{"num_hidden_layers": 13, "norm": "rmsnorm", "positions": "rope", "rope_theta": 1280.0, "rope_fraction": 1.0, "init_std_o": 0.0, "warmup_steps": 339, "decay_fraction": 0.662, "batch_tokens": 32768, "max_seq_len": 128}
Each number is 50 + 10 x the weight over its row's rms, rounded and kept within 0 to 99. Layers, rows and columns count from 0. The size before them is the row's rms in percent of the matrix's.

# down: layer 2 MLP down (transposed), 768x192, rms 0.081, rows 198-232, columns 0-63
# gate: layer 2 MLP gate, 768x192, rms 0.0828, rows 199-233, columns 0-63
# up: layer 2 MLP up, 768x192, rms 0.0811, rows 199-233, columns 0-63
down198 053:40 35 67 59 56 50 39 41 65 58 41 63 53 47 48 59 47 43 50 46 40 39 44 58 54 47 52 53 52 54 52 60 63 59 29 56 59 57 54 57 54 43 48 54 59 54 37 59 54 65 46 52 31 57 46 66 49 47 53 48 42 46 45 66
gate199 140:43 45 45 47 48 53 47 48 66 49 56 47 39 44 57 41 45 48 52 35 87 65 54 53 58 54 42 35 44 29 37 54 39 37 44 46 48 44 54 54 47 61 52 66 50 47 30 40 54 75 61 54 47 43 50 28 46 36 52 52 61 55 56 66
up199 146:55 57 54 57 54 47 39 39 46 39 42 44 49 40 69 37 50 42 57 46 48 52 48 54 34 41 49 52 42 46 49 28 55 52 50 52 38 52 56 47 63 39 58 56 51 42 63 49 32 41 61 62 61 58 60 28 50 55 36 37 53 50 66 58
down199 139:31 44 61 79 46 65 66 45 47 49 49 52 47 29 47 58 70 37 51 44 48 57 56 60 57 46 55 47 43 42 55 35 44 41 62 42 56 58 30 39 37 61 47 58 49 46 53 53 66 62 43 41 52 50 53 48 62 47 56 38 52 54 57 71
gate200 064:59 57 61 45 48 47 43 59 47 43 48 47 38 53 44 52 62 32 48 55 34 48 43 54 37 52 56 63 53 46 49 62 60 58 61 48 58 55 53 48 47 56 53 53 54 37 59 66 60 36 42 60 47 38 43 46 59 59 49 64 50 43 48 35
up200 070:62 61 63 40 60 49 50 66 48 47 53 38 42 36 54 44 51 54 47 59 43 37 44 37 55 40 60 44 58 48 59 64 75 58 57 40 51 58 53 46 49 41 53 50 53 38 41 60 51 62 56 58 48 53 47 45 56 76 47 48 47 55 38 52
down200 058:52 55 53 41 52 32 40 49 41 62 56 53 33 49 52 54 52 75 30 57 44 41 64 52 57 55 56 48 48 45 42 63 48 48 69 40 48 51 59 73 43 47 47 51 48 61 49 39 65 42 50 51 56 39 36 60 37 52 63 45 60 36 44 63
gate201 100:45 50 39 56 51 45 54 58 37 51 36 46 54 49 37 45 61 66 37 69 41 32 67 71 48 62 65 55 51 55 43 38 55 34 52 51 43 51 49 53 44 27 51 53 69 53 29 60 50 44 55 51 70 59 52 43 59 40 52 41 66 41 50 47
up201 106:48 46 60 50 55 44 51 79 36 54 44 45 45 47 48 46 42 59 50 53 35 66 54 51 40 54 57 46 60 49 54 57 76 43 42 44 39 53 45 41 52 51 54 47 59 46 45 42 40 47 57 62 56 51 41 63 57 38 57 46 51 65 43 24
down201 108:33 54 61 48 49 37 48 42 45 42 48 50 46 32 64 46 71 53 39 68 52 46 46 62 59 37 66 52 46 37 57 52 34 46 39 51 51 42 61 54 47 53 48 56 52 34 49 61 46 65 53 47 46 44 42 40 58 58 58 40 52 56 49 55
gate202 074:55 48 54 49 51 34 57 78 47 40 61 58 51 51 46 35 40 61 45 40 51 34 56 81 33 37 40 42 31 38 48 52 30 71 57 30 42 57 55 50 39 54 37 56 56 48 55 35 55 58 45 41 55 41 48 59 52 47 41 50 59 27 60 51
up202 072:51 64 55 47 50 76 53 37 43 57 56 53 66 27 62 61 52 38 58 67 46 35 50 35 49 49 48 53 49 52 68 46 50 55 43 38 64 50 35 45 44 44 47 55 44 58 31 48 69 44 30 43 53 43 50 45 57 43 62 46 52 27 45 49
down202 073:45 64 35 52 39 50 54 54 54 60 52 55 61 55 45 61 53 61 64 38 37 54 49 58 57 57 37 45 53 47 50 47 26 62 54 49 49 46 43 42 48 57 44 43 47 57 58 63 58 45 45 54 65 66 51 42 52 47 47 57 47 56 61 33
gate203 068:63 48 47 40 52 32 36 54 45 50 54 53 47 35 46 64 43 45 44 63 45 51 33 46 48 55 43 51 35 45 48 38 55 52 65 54 51 55 57 39 40 56 45 49 37 52 63 53 54 43 54 50 35 28 34 54 48 61 53 47 55 46 51 53
up203 067:39 52 51 45 51 38 49 51 60 54 38 45 59 47 57 43 47 42 63 51 52 69 71 39 64 38 49 34 46 39 47 60 51 39 40 52 38 51 56 53 52 51 50 41 51 54 45 61 64 40 64 61 60 47 43 40 59 67 50 43 56 50 47 42
down203 068:49 49 46 56 45 58 51 61 52 44 45 52 49 46 43 51 59 53 43 48 58 59 42 48 47 41 37 57 55 60 57 52 53 50 55 46 48 37 69 36 37 37 42 44 42 56 49 32 45 49 59 39 54 48 46 32 42 66 41 39 57 58 50 50
gate204 107:53 54 39 46 46 56 40 44 59 55 43 43 49 62 26 40 46 35 43 63 40 43 53 41 46 59 49 47 42 49 48 45 57 68 40 52 45 69 53 45 62 55 64 44 64 42 59 50 45 44 67 55 56 59 46 31 61 36 58 38 59 56 46 69
up204 110:39 53 31 49 47 74 47 46 47 36 62 46 50 60 48 49 75 24 43 58 43 52 68 52 50 43 56 31 52 52 57 62 57 38 51 46 52 57 43 60 73 57 34 50 59 51 64 48 54 36 35 54 44 69 38 38 65 46 57 43 63 48 48 43
down204 117:58 58 45 30 48 66 38 50 52 51 54 45 45 63 54 50 61 31 43 47 53 45 60 49 53 48 46 40 50 47 56 38 62 53 53 35 50 58 45 62 66 50 41 44 57 44 57 61 57 35 61 51 46 44 34 42 52 47 82 39 57 52 55 59
gate205 053:48 29 47 60 52 48 45 61 45 53 65 63 47 48 61 59 51 44 55 45 51 69 44 44 41 49 50 52 47 48 41 61 39 50 51 41 41 46 58 42 55 49 30 47 33 39 49 41 55 54 54 54 49 58 45 48 38 47 47 44 50 34 49 47
up205 056:43 60 31 48 45 44 45 49 55 60 48 49 42 56 68 46 46 41 57 60 54 46 57 43 42 45 56 46 53 44 48 41 36 35 67 32 50 52 54 51 42 63 43 48 64 55 59 72 48 39 52 54 49 54 39 57 61 38 57 38 47 52 71 59
down205 050:49 50 55 51 69 48 49 42 55 50 44 53 55 46 55 44 51 59 62 49 54 55 47 67 47 56 47 52 41 67 48 41 55 57 43 71 48 64 39 24 63 48 46 46 63 57 52 40 47 56 45 42 45 53 54 49 48 55 35 49 47 53 67 38
gate206 090:55 52 59 52 50 42 40 40 51 46 52 56 58 45 51 45 52 57 66 57 48 56 44 49 50 60 55 37 70 61 45 68 50 64 47 57 37 53 54 47 50 63 48 68 33 53 45 51 61 45 47 49 49 58 48 66 45 56 51 51 45 37 61 55
up206 092:40 39 56 55 48 47 40 57 63 50 43 36 57 56 46 65 44 46 64 42 68 48 72 42 52 41 48 57 51 50 50 41 43 68 46 50 51 45 62 49 54 65 58 58 49 34 57 60 48 55 37 33 45 47 31 57 59 63 50 43 52 57 73 39
down206 091:48 43 48 53 46 45 55 46 63 40 51 45 45 53 57 43 67 46 61 31 51 57 33 60 46 37 48 45 42 54 31 51 52 49 35 47 50 57 27 56 44 44 47 56 35 62 46 52 47 51 59 67 49 34 50 58 53 54 59 56 39 53 64 31
gate207 049:52 43 47 53 58 51 55 52 57 48 38 58 61 56 59 39 55 39 77 46 44 43 52 60 55 39 42 48 32 62 40 57 50 58 33 46 48 57 55 49 55 37 54 45 56 46 52 41 46 52 43 45 58 45 43 22 42 49 49 51 58 36 28 41
up207 050:65 45 66 44 53 62 56 66 47 55 38 35 39 58 30 56 51 55 49 56 56 49 35 45 40 51 51 57 41 49 51 41 48 53 61 45 57 43 49 45 43 35 57 42 47 60 38 60 43 53 52 71 51 56 46 50 50 39 46 32 46 77 84 50
down207 047:61 51 42 58 59 54 57 49 57 58 48 55 49 51 50 58 43 63 49 59 53 38 62 50 43 50 37 47 48 41 52 46 65 65 50 50 51 66 49 56 42 63 48 67 58 54 32 45 33 51 32 59 40 52 61 58 54 50 47 43 49 40 53 42
gate208 144:33 72 55 41 52 73 42 37 62 51 40 69 56 46 32 45 66 52 54 51 48 55 41 62 58 45 46 43 58 56 50 44 54 51 34 26 49 44 54 62 64 51 60 52 45 55 62 38 45 46 50 35 72 41 52 39 49 67 69 45 56 61 43 60
up208 141:54 64 62 39 42 42 47 57 71 72 64 45 39 56 50 45 54 52 58 47 41 55 57 52 34 61 42 45 59 33 46 50 70 60 50 56 38 53 66 51 66 71 40 46 60 24 51 55 48 40 70 55 50 59 59 42 36 50 71 57 66 42 41 51
down208 142:63 66 53 41 35 54 45 52 61 64 61 41 44 51 54 44 57 52 50 52 60 37 57 65 54 51 44 45 61 36 50 46 50 42 47 51 36 62 56 53 55 61 31 42 55 32 45 57 51 43 66 47 67 51 54 43 42 61 58 37 63 55 46 48
gate209 042:56 53 50 42 61 79 52 54 52 52 57 50 34 41 49 59 51 37 32 61 40 48 35 41 43 51 49 51 51 48 52 61 47 63 45 52 46 54 49 46 42 38 47 44 43 53 46 50 44 51 46 44 53 47 56 29 65 59 48 49 39 48 52 49
up209 040:60 49 59 47 60 76 46 46 66 65 42 43 40 45 51 46 54 54 47 47 57 58 44 26 43 60 56 45 36 47 39 55 46 53 53 68 58 36 48 48 53 49 46 45 43 55 44 47 43 55 58 52 51 55 45 57 48 47 51 70 50 70 56 60
down209 036:55 36 50 58 49 62 52 55 57 55 53 43 45 51 55 60 48 41 45 38 65 50 55 63 54 38 37 62 57 53 42 41 55 39 56 46 52 52 46 41 58 58 53 41 60 50 66 61 53 64 57 47 58 53 48 54 50 52 55 34 45 49 58 57
gate210 092:53 38 75 47 61 42 47 53 37 48 61 39 71 61 55 62 76 46 67 66 50 41 42 52 60 49 49 58 53 47 44 40 71 31 57 47 51 64 66 53 48 44 61 35 43 58 53 51 44 50 34 51 56 59 36 60 44 50 49 41 60 60 34 48
up210 094:52 43 31 51 44 58 68 44 50 51 55 39 39 62 39 40 52 58 45 59 38 50 56 60 50 43 45 30 52 68 44 34 48 44 52 69 57 49 62 52 46 47 50 44 52 48 49 70 30 44 62 42 55 48 70 56 59 55 42 56 45 52 54 40
down210 108:55 50 50 42 43 50 46 47 58 53 61 50 46 55 45 47 54 59 43 53 50 53 58 41 48 41 42 50 55 54 58 52 46 50 48 46 42 44 53 51 48 54 42 50 48 54 48 56 47 54 54 51 44 55 47 59 49 52 49 51 57 50 46 51
gate211 118:55 59 51 67 46 55 54 67 61 47 73 51 47 36 34 46 57 62 41 50 49 52 34 47 51 52 46 69 45 54 29 48 50 42 41 40 56 52 56 51 43 34 48 43 65 40 52 38 54 59 60 44 84 48 61 39 67 65 45 43 58 39 36 54
up211 114:46 48 43 48 57 58 52 39 62 43 40 49 49 44 48 30 50 43 34 59 38 40 53 47 50 54 56 53 50 66 50 43 44 59 54 63 57 56 59 57 35 52 55 61 53 65 51 52 46 48 47 39 47 51 56 33 53 44 30 52 54 58 46 40
down211 120:40 53 43 53 45 46 49 44 57 51 32 50 59 52 66 59 31 43 57 37 57 53 52 42 36 38 66 56 45 43 47 55 40 56 52 53 53 46 52 52 46 62 51 42 49 55 38 54 37 44 41 51 52 56 61 45 50 58 47 62 51 45 46 37
gate212 095:68 50 44 48 50 58 62 60 49 55 45 36 34 37 46 64 63 51 58 76 47 66 47 69 59 53 55 37 45 55 38 46 54 32 62 48 57 50 55 47 46 55 73 53 44 50 55 64 27 43 67 52 62 38 59 34 67 43 46 19 45 54 41 45
up212 098:54 46 56 31 42 46 55 53 49 49 47 51 57 42 69 48 47 50 42 59 46 59 58 62 52 65 62 49 43 38 51 71 16 43 59 52 55 50 64 53 46 63 83 62 56 50 44 31 31 45 46 68 53 53 51 68 54 66 53 32 43 54 40 50
down212 096:59 43 54 46 45 49 64 37 61 51 52 52 51 45 55 43 62 36 64 60 38 55 68 63 52 41 56 62 67 44 42 45 37 49 50 39 44 51 44 48 42 53 69 55 47 47 64 54 67 41 28 46 45 49 49 67 32 48 56 52 51 47 36 54
gate213 065:51 57 50 50 54 41 50 54 60 52 34 37 34 51 45 44 37 62 45 59 51 43 40 50 47 45 49 60 39 50 41 72 44 50 37 59 64 47 45 53 49 53 54 56 55 55 61 58 45 45 47 51 49 64 58 47 57 46 59 53 61 35 33 37
up213 066:47 34 58 51 53 34 45 57 50 64 34 49 68 52 59 46 46 44 59 44 55 52 65 47 40 47 55 67 52 43 62 54 48 57 47 49 64 50 63 46 52 57 45 55 58 55 63 40 54 44 46 61 46 56 36 50 66 70 59 71 45 66 56 56
down213 064:61 40 54 64 36 44 62 43 49 57 61 38 52 32 62 56 41 54 40 50 43 46 48 27 46 54 44 52 59 58 55 24 39 35 59 25 40 53 61 37 48 53 42 61 57 54 63 51 59 51 45 49 43 56 41 55 58 43 41 43 56 20 53 52
gate214 078:65 35 56 55 42 47 52 43 48 54 41 47 61 53 75 34 60 59 48 51 64 35 53 56 64 53 41 72 40 48 47 71 61 52 40 47 57 67 45 49 49 39 35 33 47 58 37 50 61 70 39 41 56 36 52 53 68 56 51 47 38 64 51 60
up214 083:63 26 81 59 50 43 44 51 46 53 34 42 49 59 49 44 59 42 65 49 41 55 47 38 40 54 41 55 51 48 23 65 67 37 45 47 48 57 43 53 54 58 60 52 56 54 64 53 55 49 38 37 51 34 44 72 55 39 70 45 43 60 56 60
down214 080:59 48 53 57 66 44 36 48 37 58 44 50 42 56 52 37 54 43 56 49 42 45 45 41 51 65 61 61 32 66 45 54 54 41 44 44 36 45 63 62 33 34 51 61 56 53 40 43 56 46 61 55 43 44 55 58 29 55 50 55 48 65 38 65
gate215 078:60 37 67 47 37 48 52 70 55 55 56 63 53 40 60 49 50 46 59 48 26 55 50 45 45 45 47 52 58 55 41 39 39 37 37 51 45 44 51 48 55 58 57 49 53 42 56 32 55 55 52 36 39 43 31 31 49 59 48 62 47 45 36 69
up215 080:47 44 43 65 43 19 57 59 51 46 39 48 36 62 44 44 34 52 64 58 61 35 69 32 56 63 48 61 42 37 38 49 61 60 48 58 46 44 60 52 59 49 40 41 58 38 53 37 60 53 61 64 43 50 50 45 55 46 54 53 58 66 37 48
down215 075:36 48 58 38 60 51 73 54 51 62 44 64 45 58 50 61 50 47 37 50 34 57 37 65 51 39 35 39 34 45 48 42 53 26 52 65 34 65 60 56 68 57 65 49 42 42 49 53 38 44 36 59 50 35 49 46 64 40 71 41 60 36 47 61
gate216 103:52 44 51 46 47 44 57 45 66 57 49 28 29 44 48 53 65 54 31 47 49 48 65 34 44 50 60 37 52 47 48 39 39 53 85 60 32 45 74 35 59 36 63 60 52 32 41 32 53 50 59 48 51 58 58 44 51 50 47 56 54 60 53 30
up216 099:62 56 54 46 49 51 49 67 47 52 61 71 48 61 29 47 43 50 55 39 44 41 35 49 44 48 42 56 55 64 48 70 63 39 33 37 77 53 33 41 44 46 30 50 41 55 53 54 46 57 43 58 51 50 42 52 43 49 52 52 59 43 44 71
down216 107:61 38 50 52 57 49 40 49 33 50 52 63 54 73 35 42 49 41 64 33 53 57 37 64 47 51 43 52 67 59 60 65 61 48 31 34 58 58 42 37 46 60 23 53 47 61 43 47 49 63 39 51 36 48 45 46 53 55 65 52 40 56 40 54
gate217 081:51 51 30 44 35 72 54 42 56 39 51 48 34 52 53 52 48 32 61 55 34 50 42 59 40 55 50 47 50 40 46 64 51 46 55 56 50 56 52 46 40 45 42 60 53 38 58 61 52 64 45 50 64 63 49 56 62 35 42 47 45 33 55 56
up217 082:52 45 57 74 45 37 51 37 55 51 50 56 66 49 47 41 46 60 60 42 51 48 29 37 58 55 53 57 40 59 47 48 25 51 46 48 42 41 44 48 49 38 43 41 45 55 49 54 53 42 52 47 57 60 41 59 44 31 55 36 46 35 41 48
down217 090:42 46 46 53 42 57 46 62 54 52 40 57 43 40 46 51 64 44 53 39 43 54 45 46 63 47 60 41 51 46 57 51 44 52 66 51 53 54 57 45 56 54 50 38 39 51 44 52 32 58 43 42 41 47 60 56 45 47 51 56 46 47 59 47
gate218 099:58 53 54 52 53 50 50 49 55 44 48 40 55 31 58 57 51 61 53 64 23 41 46 63 55 57 45 55 52 70 51 58 37 63 42 53 39 49 49 57 36 55 66 60 56 40 38 72 67 54 55 34 63 43 44 53 39 73 39 46 43 46 44 66
up218 099:35 36 58 37 49 55 53 52 75 56 32 67 26 52 45 50 51 46 55 38 38 43 51 47 62 56 44 24 44 60 39 51 44 51 42 49 33 58 64 56 50 48 56 46 30 49 69 54 29 61 50 29 74 52 57 34 40 46 39 33 55 41 63 46
down218 099:46 44 33 56 50 69 68 28 53 44 56 52 59 41 39 66 65 25 52 70 52 44 42 59 45 56 49 56 51 57 54 45 65 52 40 68 43 48 57 59 51 56 69 59 51 56 53 59 54 55 56 38 48 46 53 49 42 52 43 41 42 68 37 39
gate219 117:55 51 56 51 30 61 29 21 47 49 57 41 53 47 56 39 60 38 59 45 52 37 55 51 58 58 57 61 53 60 58 34 54 55 51 35 54 58 44 40 43 34 43 63 61 45 63 62 66 45 29 51 35 25 46 56 55 49 59 49 37 55 47 44
up219 119:39 59 52 28 44 43 66 65 48 36 57 54 67 50 54 61 40 64 59 73 58 57 54 53 48 39 57 40 79 57 39 29 42 55 54 56 38 40 37 48 44 55 47 61 40 58 46 46 51 58 50 54 61 29 44 52 73 45 30 46 51 46 48 48
down219 129:40 67 58 42 57 54 63 61 62 43 50 51 58 47 45 53 54 59 56 64 54 54 64 71 37 35 55 50 59 36 46 51 44 40 46 66 41 45 46 53 42 52 49 59 41 57 54 59 50 56 51 54 41 51 51 44 49 62 50 59 49 58 51 50
gate220 111:49 51 56 47 41 53 46 45 43 44 60 59 55 40 56 62 55 58 60 42 68 36 47 59 52 51 42 65 59 30 54 53 56 41 47 45 37 66 60 39 63 40 41 49 54 48 40 76 55 46 35 53 65 47 56 46 55 56 53 55 31 24 61 54
up220 115:46 37 54 42 59 40 46 51 43 50 64 36 46 48 47 37 40 54 48 46 61 56 66 40 27 51 52 54 57 39 38 37 33 45 57 48 47 41 45 47 53 51 60 42 37 55 65 60 48 58 50 51 41 39 48 67 63 53 60 36 52 45 48 29
down220 123:37 45 59 40 68 46 53 45 57 42 55 50 43 46 60 36 47 61 36 56 41 46 56 43 41 40 64 33 50 43 51 47 33 59 48 50 39 49 45 53 48 57 62 46 50 51 50 53 46 47 45 52 45 51 48 50 59 47 51 36 57 48 52 43
gate221 161:29 44 47 45 57 55 82 48 70 48 48 58 50 48 47 39 47 63 38 49 53 56 50 50 49 63 49 44 58 47 50 48 41 59 41 52 65 42 34 36 73 52 65 47 47 58 40 48 49 66 61 43 50 61 52 56 52 52 70 49 32 63 44 44
up221 173:60 49 53 55 43 51 26 54 36 54 48 48 42 45 46 57 59 36 64 46 47 43 55 52 44 36 52 61 53 50 51 63 64 46 50 45 31 68 61 47 35 44 23 48 39 35 57 54 50 30 39 50 50 44 40 43 54 42 50 61 63 36 47 62
down221 157:33 49 44 52 53 46 70 48 68 49 58 55 58 48 48 40 49 57 47 50 51 50 54 49 45 55 52 44 47 48 48 52 44 55 47 47 64 52 41 32 65 48 55 50 42 56 54 52 54 62 48 47 49 51 48 51 55 50 65 48 42 59 47 50
gate222 142:51 38 44 45 59 56 55 59 50 53 41 44 26 75 40 42 52 61 42 22 38 55 49 44 36 53 51 44 66 64 49 48 42 30 75 37 47 54 47 44 46 50 66 53 49 36 52 44 49 74 62 60 59 45 46 59 35 43 54 25 62 52 43 41
up222 143:44 60 50 50 58 41 59 44 43 49 55 53 43 58 32 47 50 39 42 32 45 56 45 62 58 40 56 46 59 48 52 53 24 41 76 52 43 44 31 45 45 72 68 49 57 39 27 48 61 48 45 61 53 58 42 51 50 48 41 35 62 63 46 30
down222 139:38 56 53 37 56 55 77 40 33 48 53 55 55 41 40 46 54 42 39 60 47 45 52 46 49 57 58 58 34 36 40 35 48 56 60 41 21 52 55 42 51 47 76 41 46 58 53 48 52 37 43 50 33 62 41 35 46 52 52 56 46 51 52 58
gate223 042:58 50 54 56 40 68 51 43 47 44 72 51 33 56 44 68 50 44 44 48 55 45 56 35 44 39 47 51 48 45 64 50 53 55 49 33 49 47 42 50 61 43 41 47 53 59 51 61 49 57 50 56 54 53 49 54 64 38 53 49 53 53 60 52
up223 045:53 56 48 53 42 52 52 59 55 54 49 44 54 63 48 42 46 49 40 50 51 73 56 58 48 48 49 59 60 67 61 41 42 65 55 75 48 40 44 43 39 48 58 60 49 42 56 42 56 44 50 65 44 50 53 68 50 43 58 64 60 69 81 41
down223 039:47 42 54 45 66 45 44 57 56 60 29 56 37 55 50 38 49 57 47 61 58 56 29 57 61 54 65 46 57 39 44 46 58 59 24 58 62 55 59 40 58 54 52 46 55 40 58 46 57 47 45 44 54 56 52 47 45 66 82 58 56 35 58 63
gate224 124:50 59 51 60 48 56 52 38 36 45 54 30 68 51 63 55 37 39 54 49 47 37 46 58 46 39 64 57 66 55 52 50 57 55 46 57 52 61 40 49 58 32 38 31 50 64 41 30 55 47 49 36 43 48 56 45 49 76 50 46 32 43 33 43
up224 120:49 56 49 54 54 46 45 34 44 61 64 45 56 48 56 55 39 31 52 41 71 54 46 53 24 54 50 37 75 55 50 60 52 66 41 61 43 46 48 30 71 36 41 25 48 42 45 34 48 42 41 34 34 46 53 38 34 66 58 57 49 41 49 28
down224 124:53 58 47 34 58 53 67 34 41 48 54 46 65 37 62 53 54 48 53 58 29 48 52 53 49 44 52 45 51 55 57 35 57 44 52 55 43 38 51 62 48 52 62 49 45 59 47 49 51 50 48 50 39 64 39 47 50 61 43 53 46 49 27 59
gate225 084:65 45 58 40 52 48 50 50 46 52 72 48 72 34 46 65 54 57 53 53 32 45 51 62 51 68 59 84 53 53 50 55 59 44 55 54 53 61 57 40 38 33 47 41 42 54 63 46 51 38 53 60 59 46 54 45 61 56 39 63 57 47 48 54
up225 085:43 46 74 53 40 64 53 36 51 40 68 40 63 49 48 62 54 34 52 51 54 44 30 47 63 64 62 40 58 69 61 55 57 57 50 66 46 47 53 52 37 62 55 59 35 64 37 55 34 46 40 48 50 26 51 33 57 60 43 41 55 65 59 48
down225 083:47 35 49 49 56 46 45 64 37 49 42 52 52 60 51 65 38 43 47 49 40 47 55 54 50 44 53 65 38 47 46 54 53 55 41 59 55 48 60 56 60 51 46 40 68 55 58 46 42 39 58 48 65 52 35 45 55 61 39 74 59 47 42 44
gate226 082:41 72 32 40 53 54 59 35 51 46 63 45 47 31 61 36 43 38 54 59 51 52 47 42 54 42 48 42 64 47 60 45 59 50 33 46 40 62 33 60 49 40 51 58 59 53 35 52 54 49 52 42 53 46 63 22 53 68 39 52 37 40 58 53
up226 086:42 42 54 57 46 54 42 44 40 49 52 56 56 68 46 54 52 50 45 52 51 43 46 33 63 72 58 61 56 45 52 66 55 51 50 60 53 48 43 53 57 65 41 64 42 38 46 45 37 44 38 64 57 58 41 57 45 35 57 48 49 61 58 77
down226 081:57 58 39 51 41 51 38 50 68 47 56 50 56 61 51 68 48 58 50 61 44 46 66 45 56 50 29 43 46 48 47 30 41 47 72 44 65 62 58 39 45 53 56 43 48 63 69 36 53 61 58 30 53 48 57 52 41 46 41 46 43 40 57 52
gate227 064:66 56 68 36 56 66 53 63 53 55 39 49 44 47 52 45 52 45 47 45 37 63 51 61 49 57 39 47 58 39 38 52 32 55 61 44 52 46 44 46 64 42 50 41 45 27 69 43 48 61 68 47 34 48 54 70 53 65 52 57 47 69 54 67
up227 064:55 50 68 53 47 38 49 60 51 49 58 40 45 52 45 51 51 48 53 56 46 46 33 53 51 44 60 50 41 38 55 50 78 70 55 50 55 52 66 51 56 38 46 58 61 54 44 44 52 54 27 48 45 55 48 36 61 59 56 48 24 42 46 43
down227 060:56 71 48 50 26 60 50 56 48 45 50 44 49 57 45 67 46 65 50 44 55 59 38 41 72 64 50 39 48 39 56 56 54 38 57 53 70 51 51 48 64 50 42 46 54 57 47 41 54 34 56 46 52 66 47 45 56 55 60 65 43 45 45 47
gate228 113:43 46 59 45 44 50 57 53 52 57 49 44 76 41 54 60 56 46 39 38 60 53 25 59 72 57 49 59 39 55 36 37 29 53 50 36 36 45 50 55 43 40 59 52 52 41 39 43 55 45 35 54 32 68 52 48 61 40 62 55 54 44 34 52
up228 109:49 45 53 54 59 52 53 50 47 62 40 47 53 50 52 56 57 50 32 30 37 50 44 55 61 40 52 47 42 54 42 30 36 36 37 45 36 44 56 56 49 41 56 44 50 45 34 58 47 34 43 46 37 72 57 42 47 28 61 64 56 48 39 52
down228 106:44 33 47 55 57 44 52 50 40 59 38 46 53 52 50 59 42 60 49 32 40 62 47 44 51 45 44 31 47 51 48 45 29 39 45 54 46 60 43 90 43 37 65 56 52 51 47 59 42 41 56 58 49 60 57 42 51 16 64 61 45 55 48 59
gate229 103:55 54 42 44 54 35 52 37 40 50 33 51 45 74 35 44 68 51 39 55 48 50 51 55 49 53 57 67 48 41 44 40 37 37 48 33 51 40 58 45 42 31 53 46 64 43 42 54 56 57 50 40 49 63 55 69 56 30 34 43 54 55 35 64
up229 104:58 52 46 43 28 64 56 22 61 47 58 45 51 40 54 53 54 48 40 56 40 34 53 56 57 51 57 39 58 67 48 44 39 60 40 70 41 53 46 50 46 57 68 53 52 64 49 60 44 46 41 50 58 42 53 32 47 60 51 46 34 37 44 34
down229 116:64 57 55 53 40 54 43 59 55 57 51 50 46 43 50 57 57 53 62 43 49 53 55 46 54 57 53 43 49 48 50 61 50 56 48 55 58 63 55 40 54 44 50 38 45 50 50 45 50 45 50 49 49 43 42 43 44 60 61 56 49 55 49 42
gate230 062:54 37 44 43 53 43 41 67 39 45 65 51 66 54 47 67 47 45 44 44 59 51 45 41 53 47 47 75 32 55 58 53 53 41 52 55 33 40 67 39 53 52 63 48 43 53 63 40 58 35 50 55 56 36 43 59 39 54 61 61 53 61 75 39
up230 059:65 48 55 46 64 50 51 56 55 51 48 56 50 53 53 30 49 47 59 22 51 47 74 56 39 53 58 29 61 29 66 60 37 49 55 44 65 48 64 46 65 41 43 45 50 37 38 53 48 50 57 59 70 64 48 67 61 56 51 38 49 45 54 41
down230 057:65 63 48 56 44 45 56 51 65 50 34 45 51 44 53 31 47 35 55 48 44 43 67 55 43 48 66 41 44 43 44 55 37 37 31 42 45 45 70 49 36 60 44 32 50 43 30 72 39 39 41 41 51 49 53 41 38 62 68 47 28 56 46 32
gate231 059:62 50 48 57 40 59 52 52 35 54 43 64 63 58 49 35 56 57 42 37 41 48 58 49 39 51 51 56 35 49 38 55 46 52 43 54 57 48 46 47 57 49 43 44 57 57 57 51 58 46 51 59 35 59 65 62 56 42 66 58 74 43 36 53
up231 058:51 45 58 51 46 60 51 42 50 48 61 61 44 65 40 68 50 46 48 62 58 60 51 27 47 45 40 72 66 36 46 42 57 35 52 54 51 43 54 45 55 51 42 37 47 28 45 51 47 53 39 66 31 61 50 56 50 54 47 61 70 52 47 54
down231 056:44 46 45 34 55 47 45 43 70 33 72 42 68 65 44 63 52 36 44 52 49 36 42 53 47 30 44 47 56 70 43 59 53 54 45 63 28 35 29 38 48 58 48 56 61 51 58 55 54 45 61 53 57 55 53 54 46 58 38 59 36 55 38 48
gate232 045:52 47 74 47 58 38 43 47 53 49 40 54 42 64 49 65 58 52 50 66 41 53 65 55 50 39 41 43 43 55 41 62 49 41 49 61 52 51 64 50 53 51 49 57 48 55 49 73 45 46 54 50 31 55 37 47 50 38 50 36 63 39 45 41
up232 046:65 55 47 56 50 37 52 52 49 42 53 52 64 57 52 61 67 62 40 42 34 40 58 41 50 71 43 73 24 57 43 37 47 44 64 54 50 51 46 51 49 40 45 50 44 63 48 49 55 50 49 41 36 46 43 56 56 33 42 47 48 52 51 41
down232 046:46 53 51 42 63 48 29 67 41 53 50 45 49 58 37 57 49 55 52 53 58 28 61 52 46 52 41 51 41 43 41 52 60 52 67 52 39 36 53 51 57 54 39 67 66 71 55 54 51 50 59 60 42 46 44 51 58 48 57 57 53 39 35 45
gate233 087:50 58 53 58 51 50 46 60 38 52 34 29 37 45 47 32 83 32 37 49 35 40 40 49 42 35 63 59 54 18 62 60 59 57 58 55 47 51 47 48 49 41 37 45 54 47 42 63 43 68 50 51 54 61 48 40 45 41 43 50 54 45 23 35
up233 094:52 54 36 50 60 62 54 44 49 52 65 54 55 50 55 50 34 65 48 56 80 65 61 58 59 42 43 53 54 62 55 44 55 53 42 47 49 45 45 55 62 61 57 52 41 54 54 34 55 51 62 51 39 50 46 49 45 69 43 56 51 47 84 48